config = dict(
    n_layer=18,
    d_model=256,
    n_head=4,
    n_kv_head=1,
    head_dim=64,
    d_mlp=704,
    vocab_size=3399,
    activation='squared_reglu',
    norm='rmsnorm',
    norm_place='pre',
    norm_eps=1e-06,
    positions='rope',
    rope_base=5010.0,
    rope_fraction=0.5,
    qk_norm=True,
    attn_scale=0.167,
    bias='none',
    tie_embeddings=False,
    parallel_block=False,
    extras=['local attention windows', 'shifted keys', 'gated attention', 'value embeddings', 'hashed n-gram embeddings', 'a smear gate', 'an embedding shortcut', 'learned residual scales', 'skips across layers', 'capped logits'],
    init='uniform',
    init_std_qkv=0.0356,
    init_std_o=0.0,
    init_std_up=0.0356,
    init_std_down=0.0,
    optimizer='adamw',
    lr=0.00313,
    lr_mult_o=1.37,
    beta1=0.9,
    beta2=0.95,
    lr_head=0.0432,
    warmup_steps=442,
    schedule='wsd',
    decay_fraction=1.0,
    decay_shape='linear',
    final_lr_fraction=0.0,
    batch_tokens=65536,
    seq_len=256,
    doc_mask=True,
    train_tokens=318900000,
    steps=4867,
    dataset='wikipedia_en',
)
Each number is 128 + 32 x the weight over the matrix's rms, rounded and kept within 0 to 255. Layers, rows and columns count from 0. Numbers have three digits each.

# up: layer 4 MLP up, 704x256, rms 0.0921, rows 33-63, columns 0-63
# down: layer 4 MLP down (transposed), 704x256, rms 0.0888, rows 33-63, columns 0-63
# gate: layer 4 MLP gate, 704x256, rms 0.0918, rows 34-64, columns 0-63
up33:182110130139123098132109119134128129124128100107145131094073104128094160095154029157059148097145111112146150102117133137123083120142126140123115157146146091137152130135145085071060091183149159
down33:106194170194130118127120130084150170098166221099074086166165094112105095153167113120092114138113124120149095079069113181126086176117107127136123066135102115137161115091116126169092148100168111
gate34:102188056112142074141143140125099081115049123135193151110149094162057166160085099102128181156119113100128165166168207134103099085144130115143062130044151130149135098146162149134033166141101147
up34:085107163110094084095111126095130211144165057122103186137153151158151136115054174105185074084123118107170087082082142062119164084101126158139191137150126103174145131094089185121068114145186167
down34:121073207169149135166102062199155094132087109052132120109094126174166166102095090092176103110121120118125095154187129099141143114079159152098145126164040128149098129091146176089099110182122100
gate35:157149117119160039180074051132132155108112149121122206117118109197129124137075125108101079128111115179169139141113108076074124112096088128208126120139105107123107143143127085116125143147104169
up35:107105129075101123115125099094134166104095118087127208138148150107123142129058085157102115120088153133094176110151107093173126089164110092152127124114118118116120138175070120064150116077135152
down35:144130125064130124115109086151145177116119106139084129153117188133142140108094124117030082145082139094148205158074162120133105071185090163112150136126158117155086151143195134118151130153119090
gate36:115119079176083088166089085160100160146084102112145168132112131107144115137120133183163084130076169099088153144153189131111137145189141110144111120094113100189112043111173098165097110123154098
up36:182128145145148086091159044110170141076059138109117145122121115140182107121062133176138117141118088174109128125076111121123121110103121194131151126120134122132100121117138147195133128121131104
down36:085097067131145082145114154107066099110139137079138062126122120103119106084104147140064153077088165113148101139167109154130169132156120057175075151154111150140173175156204140103138095123169115
gate37:131039133157143119054133131155095081112065148120112170170130130123128202137067097188129154104112136122160141082117163118145150116154125196128116141117125175143125120145094153128148162163127117
up37:163099137116068155158124125112149077152037151107138161176172136163110129115144105174114074111119089133153132117076158090134167165182152188100146112054137171071084149123043171178106172118164121
down37:152068132171133106135110115142130132114136145120095137133064177170124145103108113185129176148121094150116115104142184084109071082198157146131137147088125147173136112133106137161124092207144133
gate38:125054116129105160226103121147159079113155141085114110104120138121105155134115141128090131150129182205085140103109164110142090142107090065145165150117107132150161133162132154095137177114166090
up38:135057164118161113171069136152107078127120120103136179116105140116099154158082159118087137144096164181105109129168191105119051093165060079158188123185134149129113082112137171106131183126132073
down38:123112160034169142144112138141153118164159069164165146084086164065178144144110144141123141225200115172080122081092152140110085144113149109135059102125119141134130138121123142081139105173157120
gate39:133166093149102098150123156087151158137074123099142164132060113168041107120128118127202137191152092108142134164132129103131083179118133213142126109140128148171132068144070103069167136127111126
up39:124114178163091137113128127156148101129145143134039121114100147131138114180196167144109141097123140103149182156161081105151116116090130103170145105086178145121101095143038124167152101097113166
down39:094089143118139119096124107178110111163128153138123097091146069136131114118132159126120096115104109158120137116157114142122104146106134152135098173164116118157132174147143125173089154079137085
gate40:149157125121130127106072069130119075129079108113165171158102102103072079116075187147127108098130145164098161161160196142134110174167188072124159124099144170114106163105148131196164094085139126
up40:059135139095106148121137190153105074122138138091115130126073154128098123064143084114150172108116169088131185122169106111130137162196148096101137091135146108128072154149101167131123116114160101
down40:164100147131148133134084058094163181082163115136030152063146153098148065148173134105136097080209142157083169151148116192071153138094101175121103156114092083106144148118113106138170148131134129
gate41:182152071101130150129154161123183117121140107124142140119142076142108094196119165109114126093121111124160063074102159097147125157022132131155101106077064136212129135126128128144151118099145139
up41:134146100090142097089158103129106120119161182139124063178162138127122127151155093131105101201143151171087144078140141142127119145101123117081103159119167113131152113142122141168084173160120076
down41:152105141104121093142154155150099170137161189129122119091119184131161111065121158118116124104138079132134134125113128180099103213170121156139157103175114129182137070129069134068131117109137142
gate42:129117085150172107148097140098096174085119109139172158170146147123136104146090159125137167102108106062113066142171172144135122174121121024112092053147166080119158161218138143121161132085156128
up42:180123113117169108105086113054173131122065092128135083140143105091155103126100119162096187138089106081103112134174160181146083178086105155123103152138146143179188115124092106141152134151096152
down42:128108055198233116132134098182089156157077133124137078091140129124127132166041149117109096123128191091130094152130085119141113174114112156093115106080162068150125129079128133141163108114155130
gate43:160106107095106131091109112110134081114141137137073135084139090146170074143065111111091102093141159143137119121196145165167112048125125116141103067073102154123113112115122099197170127109112119
up43:065123161070117102143093161164104119150138091135221152180086190084132134153162154069104077136117112160169233108144109080101106170085133139118123146108078105101147142183133147114162127161142134
down43:118116145128117085101086123139165060082103109194166118110109135159134150114091130143156128201160117168139163103113150134094176163098165090132083077182139129105097104153159163125058172135175174
gate44:123083130137127101124164142083111136118065102143193154121091125090154093129104160182167164082068153185080072192126147143126112081146146106174096127077179130095064173129107121134130070100156116
up44:126130169101141154143087155148219144149175120112108101139129104138097135131121117156179108148082165108166111112093082183119123141113156125128103080102081088121123124132132113134178156141140097
down44:116034123120214095093122121095139163102157120155120110130156076132112154213134096174087133079159157130167091111125105125129112106102185087153122120079149149148150131073149107097140100144135141
gate45:141127122187151114135112110111141113133102117127109086147097098144136157169146160137134115105139195038129132128053213174105056112149149100111128114118102175109163137113143105090085159129092137
up45:158149118117134133145132108087114155096146121145138118155090111185114129102135132137101202104158161146136102124131200173121116103137131063127085079155091180131164147132083144114144160107087113
down45:086175117141142107105126071152159080075132145097092103095167122141135134058117075127149109115098139055132166197101241155112144144189172154096131104125127120084114099139148135175080157166131186
gate46:092102152141154064122128137172131125108155166063172101165107087130145138100123136106186125135166142195101097067156106116116145094088153124115129168110080158156091127134163117149093154124180192
up46:098153228121134118206093177155137103144137125106132101094134082145150180100096134063162137103148152152089166111189161146120126140144117152110165152137098132128150093142088169122081147105148147
down46:120117127152166148120146183123109186085175190088123130130094130102095096113109072122180150126202173171113154105152070094136180107134164104110133108169131124129187145127118129125069094128109117
gate47:144087140127115077112135101147143100108110150111139126153088141123150139107110133095076121084117116121103147107112113123106170113212140138167104170147154129121135134131110152136178087107156094
up47:133117132079135166102122152124083152145162133112131123151158137103121116096117130095084058210117130135103165132128153143160132132113123095179125130173079106122105134119066108112078152103132090
down47:145126085123118114150127127114082132178138119122136122123124109137179103118130116091213116130151083127069138163107192181195163106146144161140152094128141094064166154104135162108120140097118107
gate48:102088115073139145163144174101122086125064118126142116149163110136124123121104223166163145065114120114123136177145103139098114133119055140128082063107096112062119088142091167134164155085096185
up48:138128191108122129114109112145139106129120056113112130105151164122146119137154142130119075119102119144173126105105116184188164082131128069136123136200111154138138161134145098074133080078088194
down48:098117113101126153106107140132116081107087106031164145130070118134147179176173172111133109089151105144168127141135175149135151135103129158121122143153156159149045174069084109110110125127098177
gate49:116093110110149114127125103130160160183133154136176186131112128112059125082153183112138150149110110148088131103113076146178117114121108141132076081132065144151090119093131152139128132089170067
up49:158064148161123138156021076124110096159116141183158130083178156101070103119123146107164121126105090125074102089123105106149089114134147121122189101159035180129071128116110166075101141080138085
down49:074140152113147126122123081173160113133102150169207166188146178117125104058176147156093020107116162128138120119150177074157087090133086144129086143124140149140149063127086130113034115092146116
gate50:147135176122108126158159150119126153140141107136078133177177110139117069144118133148126124082090151099117102115174125135094140131162052055134111133144128141088160178130111100092115099068101158
up50:113158178089093154151166168121152130147193132106093127180142112107121074137109100148160136088092196094150105095121142120109176142150043086124133085152145139069134157127092071100087129067127164
down50:188127116169137152129127130120157153144075105100105109174153162100101090142187121177070188148161178169131131197130162128146098126094129126131146131131129101139079172154081172075140095141129127
gate51:129112137138109183112139088155121174084127164085124145143095132114142124128128106161144149101150148142102107125125104089129090169186127109150188135127149177085129152091100142102159141113104181
up51:055113083084050181167175150133149117151136121128120100076207124086138135148099104160127052160134166166149127122126096164094160063138122073146178095116161101138132127143126123128115109109155140
down51:148086146158127143170099153116126144198118171157063074101125149122090077113158116143081120142131183100092127170098084183121128146159148192172138130111089122120089177110111126145067117036128112
gate52:119116138090145178110155107165127098139138139142076066112113078161131079115160129126122120135048198093163145074096117153120158152173133107147123119212085132089128115164089188104114111149127136
up52:143094161132122093189086113159120104163177175159111108065188159129111110152154162098096149208129086117145127164130102084145114169118106116106099045134076174100113082122157122091139149164095140
down52:057187113098201127127125087108165158118122103184097139130109123107143142196117093175120108086108100132166109108100052160087159034163147113178125157168147103092067150050117175171143155097129155
gate53:103133151076147123108118112144151105178095108053106109143143115187113180115116114125125172127110101159086149101101152175145140111129098156110159114118146158059171098122107191066112176106104160
up53:058105165115190129128149105138108143113156162168157109124105095124117105150067137103134082107161152142097158194150140141115180120143202112122097149136116130096189125128129120156162087184163156
down53:150108149117109165160148125143127041040115165101106076088116115153114201195139111138133139136143197127133086090109092147095148208147158188110106150152137149107112132164136137111139090144165164
gate54:116125127191112107163124126187149084165113115090073204152130149149160097111104126123120147101127164093083139161154125120154064137114132157132158068100118112155162047139146120103128195099142168
up54:074131100176125083154117115174161103205130098125070142132148161162166175182141160150140138097155129096071113185070118107122080104121128130127170105120134120161153089152110113070145132129161149
down54:132107108132190083124124101094106140111116113158111104148116110146125154122189130141176143146156102107070145191116170109134122138117147043103170115086185125082139158114131166183111182112140148
gate55:109139129161164103172155155152133111168156046094130101113146098137112133138152171096159152129090104163101103130126124105097121138070141149140095058129137086117161154094118130108164148149105107
up55:099116134187135090152101134172138100117154135179127115156181149118085146157176099100096098156118087131107088144142126134150092109167104145093118103149147115112139166137141131113139099141174170
down55:122108080087123164143085100094173140141098169103139191059172088090118125161177158080117102053138185132114135145135087144082123139129142219096105137146120140102095086138079139129085101099203143
gate56:116105106124089112103086152133177135142102104175160090142088146196093150088108135160108120118137165099061150150117147108156135147099125102123118106100135153146143055184082101090132108155134149
up56:151087108037096140136092162087192152150101163097167123118123148082150104136132112136119128107121169188137121205097137143126135092136140059129151127102117097210103169151169117148142165123085150
down56:127128136101132152148107129162113070186185104124099142122134178123104114094134147089132099105174102193124160146177079161106134112077163117203128118085129098122094149123127098094089122136104085
gate57:124066124108171136156149105110157129094132147130181172089165134139126122178165130132108095113146160138155144116164135128132073109083119146136123116139128113099088142116133175174142102100163087
up57:154118125199150137164092095094132164041124102135131117105150095110058130159137126117152108089108092074119063140158144146124092113052091210151193155101119156165096201112081138107113123107131086
down57:143067169104071079146086146137114116144137115092136123167150189094111110200125101130107067172127146130171134171149132078176156121102158147084104151142091159135098119133124134161146124161195118
gate58:124159114120169052156100172116148125162081171121184151158164096131127062095137136116122158183121135123106086110149084185085134122090131138127103121145136102107093078098106149098077134035132133
up58:154103137195079167087192084153164086158111126133172099153113131107073117072164114090171056139136161103173075119109174122196128207163136163137116169110189118154133145147140125167095115121115081
down58:149139124207155136133149101151120095113099110127090122150136185142171150157144057140114135126157137098115150087175130101122151131127092203178150102132173115113186134093165100160144143112118137
gate59:157124126123152126091100095135185097137165115157113152155135103168188121073103159074101183118098117131089072089171132124168118090105082094149078165126160160089153139142166129133158116116121122
up59:125124127126136108150163095157143109115125151156149119152124109189133109147104120079138141089093111139025173068169142074124105157107127097090135170093186132144119152167096096149164164128131169
down59:124128166090162146159095060111122081111112145140102098141148134157163113120110070111122116127151128091097135184140141106213099062133148108200090120169143113088136149154224075101139124128133135
gate60:092158140081100107131119110090105083187125078139131126105161103135146127099147093123081176053117141103137145110100133152094119088118158145126072120098062132122135110134135090104084157115097107
up60:170118107123124131170052145124109114145113116112159088127160092147106104122120103130134187150134153087089142121104141096095182094123171045111085145101053128133191116089143154113133159116128099
down60:125202166112108110100157101060082140112063095128154105112178173141151150108135150151132162100111129089100164105118137080173123101083163163121139140143100082116080091133113118102111150122168108
gate61:103087113176104118160123092136117169129155105167039214116136126139090128126114108119065160147099099158149101138103120119091159143155083107127176156175166154114163104126132135164150108111141108
up61:140157081205126129206141184094118153136111111132121134147148139136066110138129106156103171161121085141093143130145146145163101151104108136144161103132107142138139088143140133116122125107128127
down61:118149102167150124155165111154138082195115150126109169166124133174165124136143142138078149114070105145124082161132170106106125112121104125123091091156126147119146133147120107107129138146193135
gate62:167138141128140155117160122083151120148183107156097086143157120118120129131132117170158161102138137141157141174143113116159139106187105161156096124147141130191116114176115134177084074071077119
up62:118148098126146052150108177154129172121060169043166159144129113101135197146158118113077094120111081104112073067102151150100161130054140106116127149128191164102145168093115157142141137157124111
down62:177114131130126107108109133167136078122150126071124070084086157150113102119123116110085065142117132129119111080093126081107118146124111121078128119142080175067160093091136070112145129127153150
gate63:128094116117139137136155169101107126177144107113092128097097158135131111067108096164064135157056104166162170143162098115108074073145128140186134088167076126088086101120112125120134138140136176
up63:123185130141177165129081143163059096190193117108120137129120188115112130067109066119132110144044129118153134152114123147118149133118081118123122070131144126119092090121161142167112111138085073
down63:147101104115139075136086109140157162048145192148185087167148121114086212107133224104119153110171160167119120130143122122097098192119118095084082136121136149195115089161118107146152139150156119
gate64:133096158116146141139152148147139114105172051089157103108095115095114092133157155132121149083108124147142113083122127156146109154162110138137102120141076066143137111133114128086165149145095141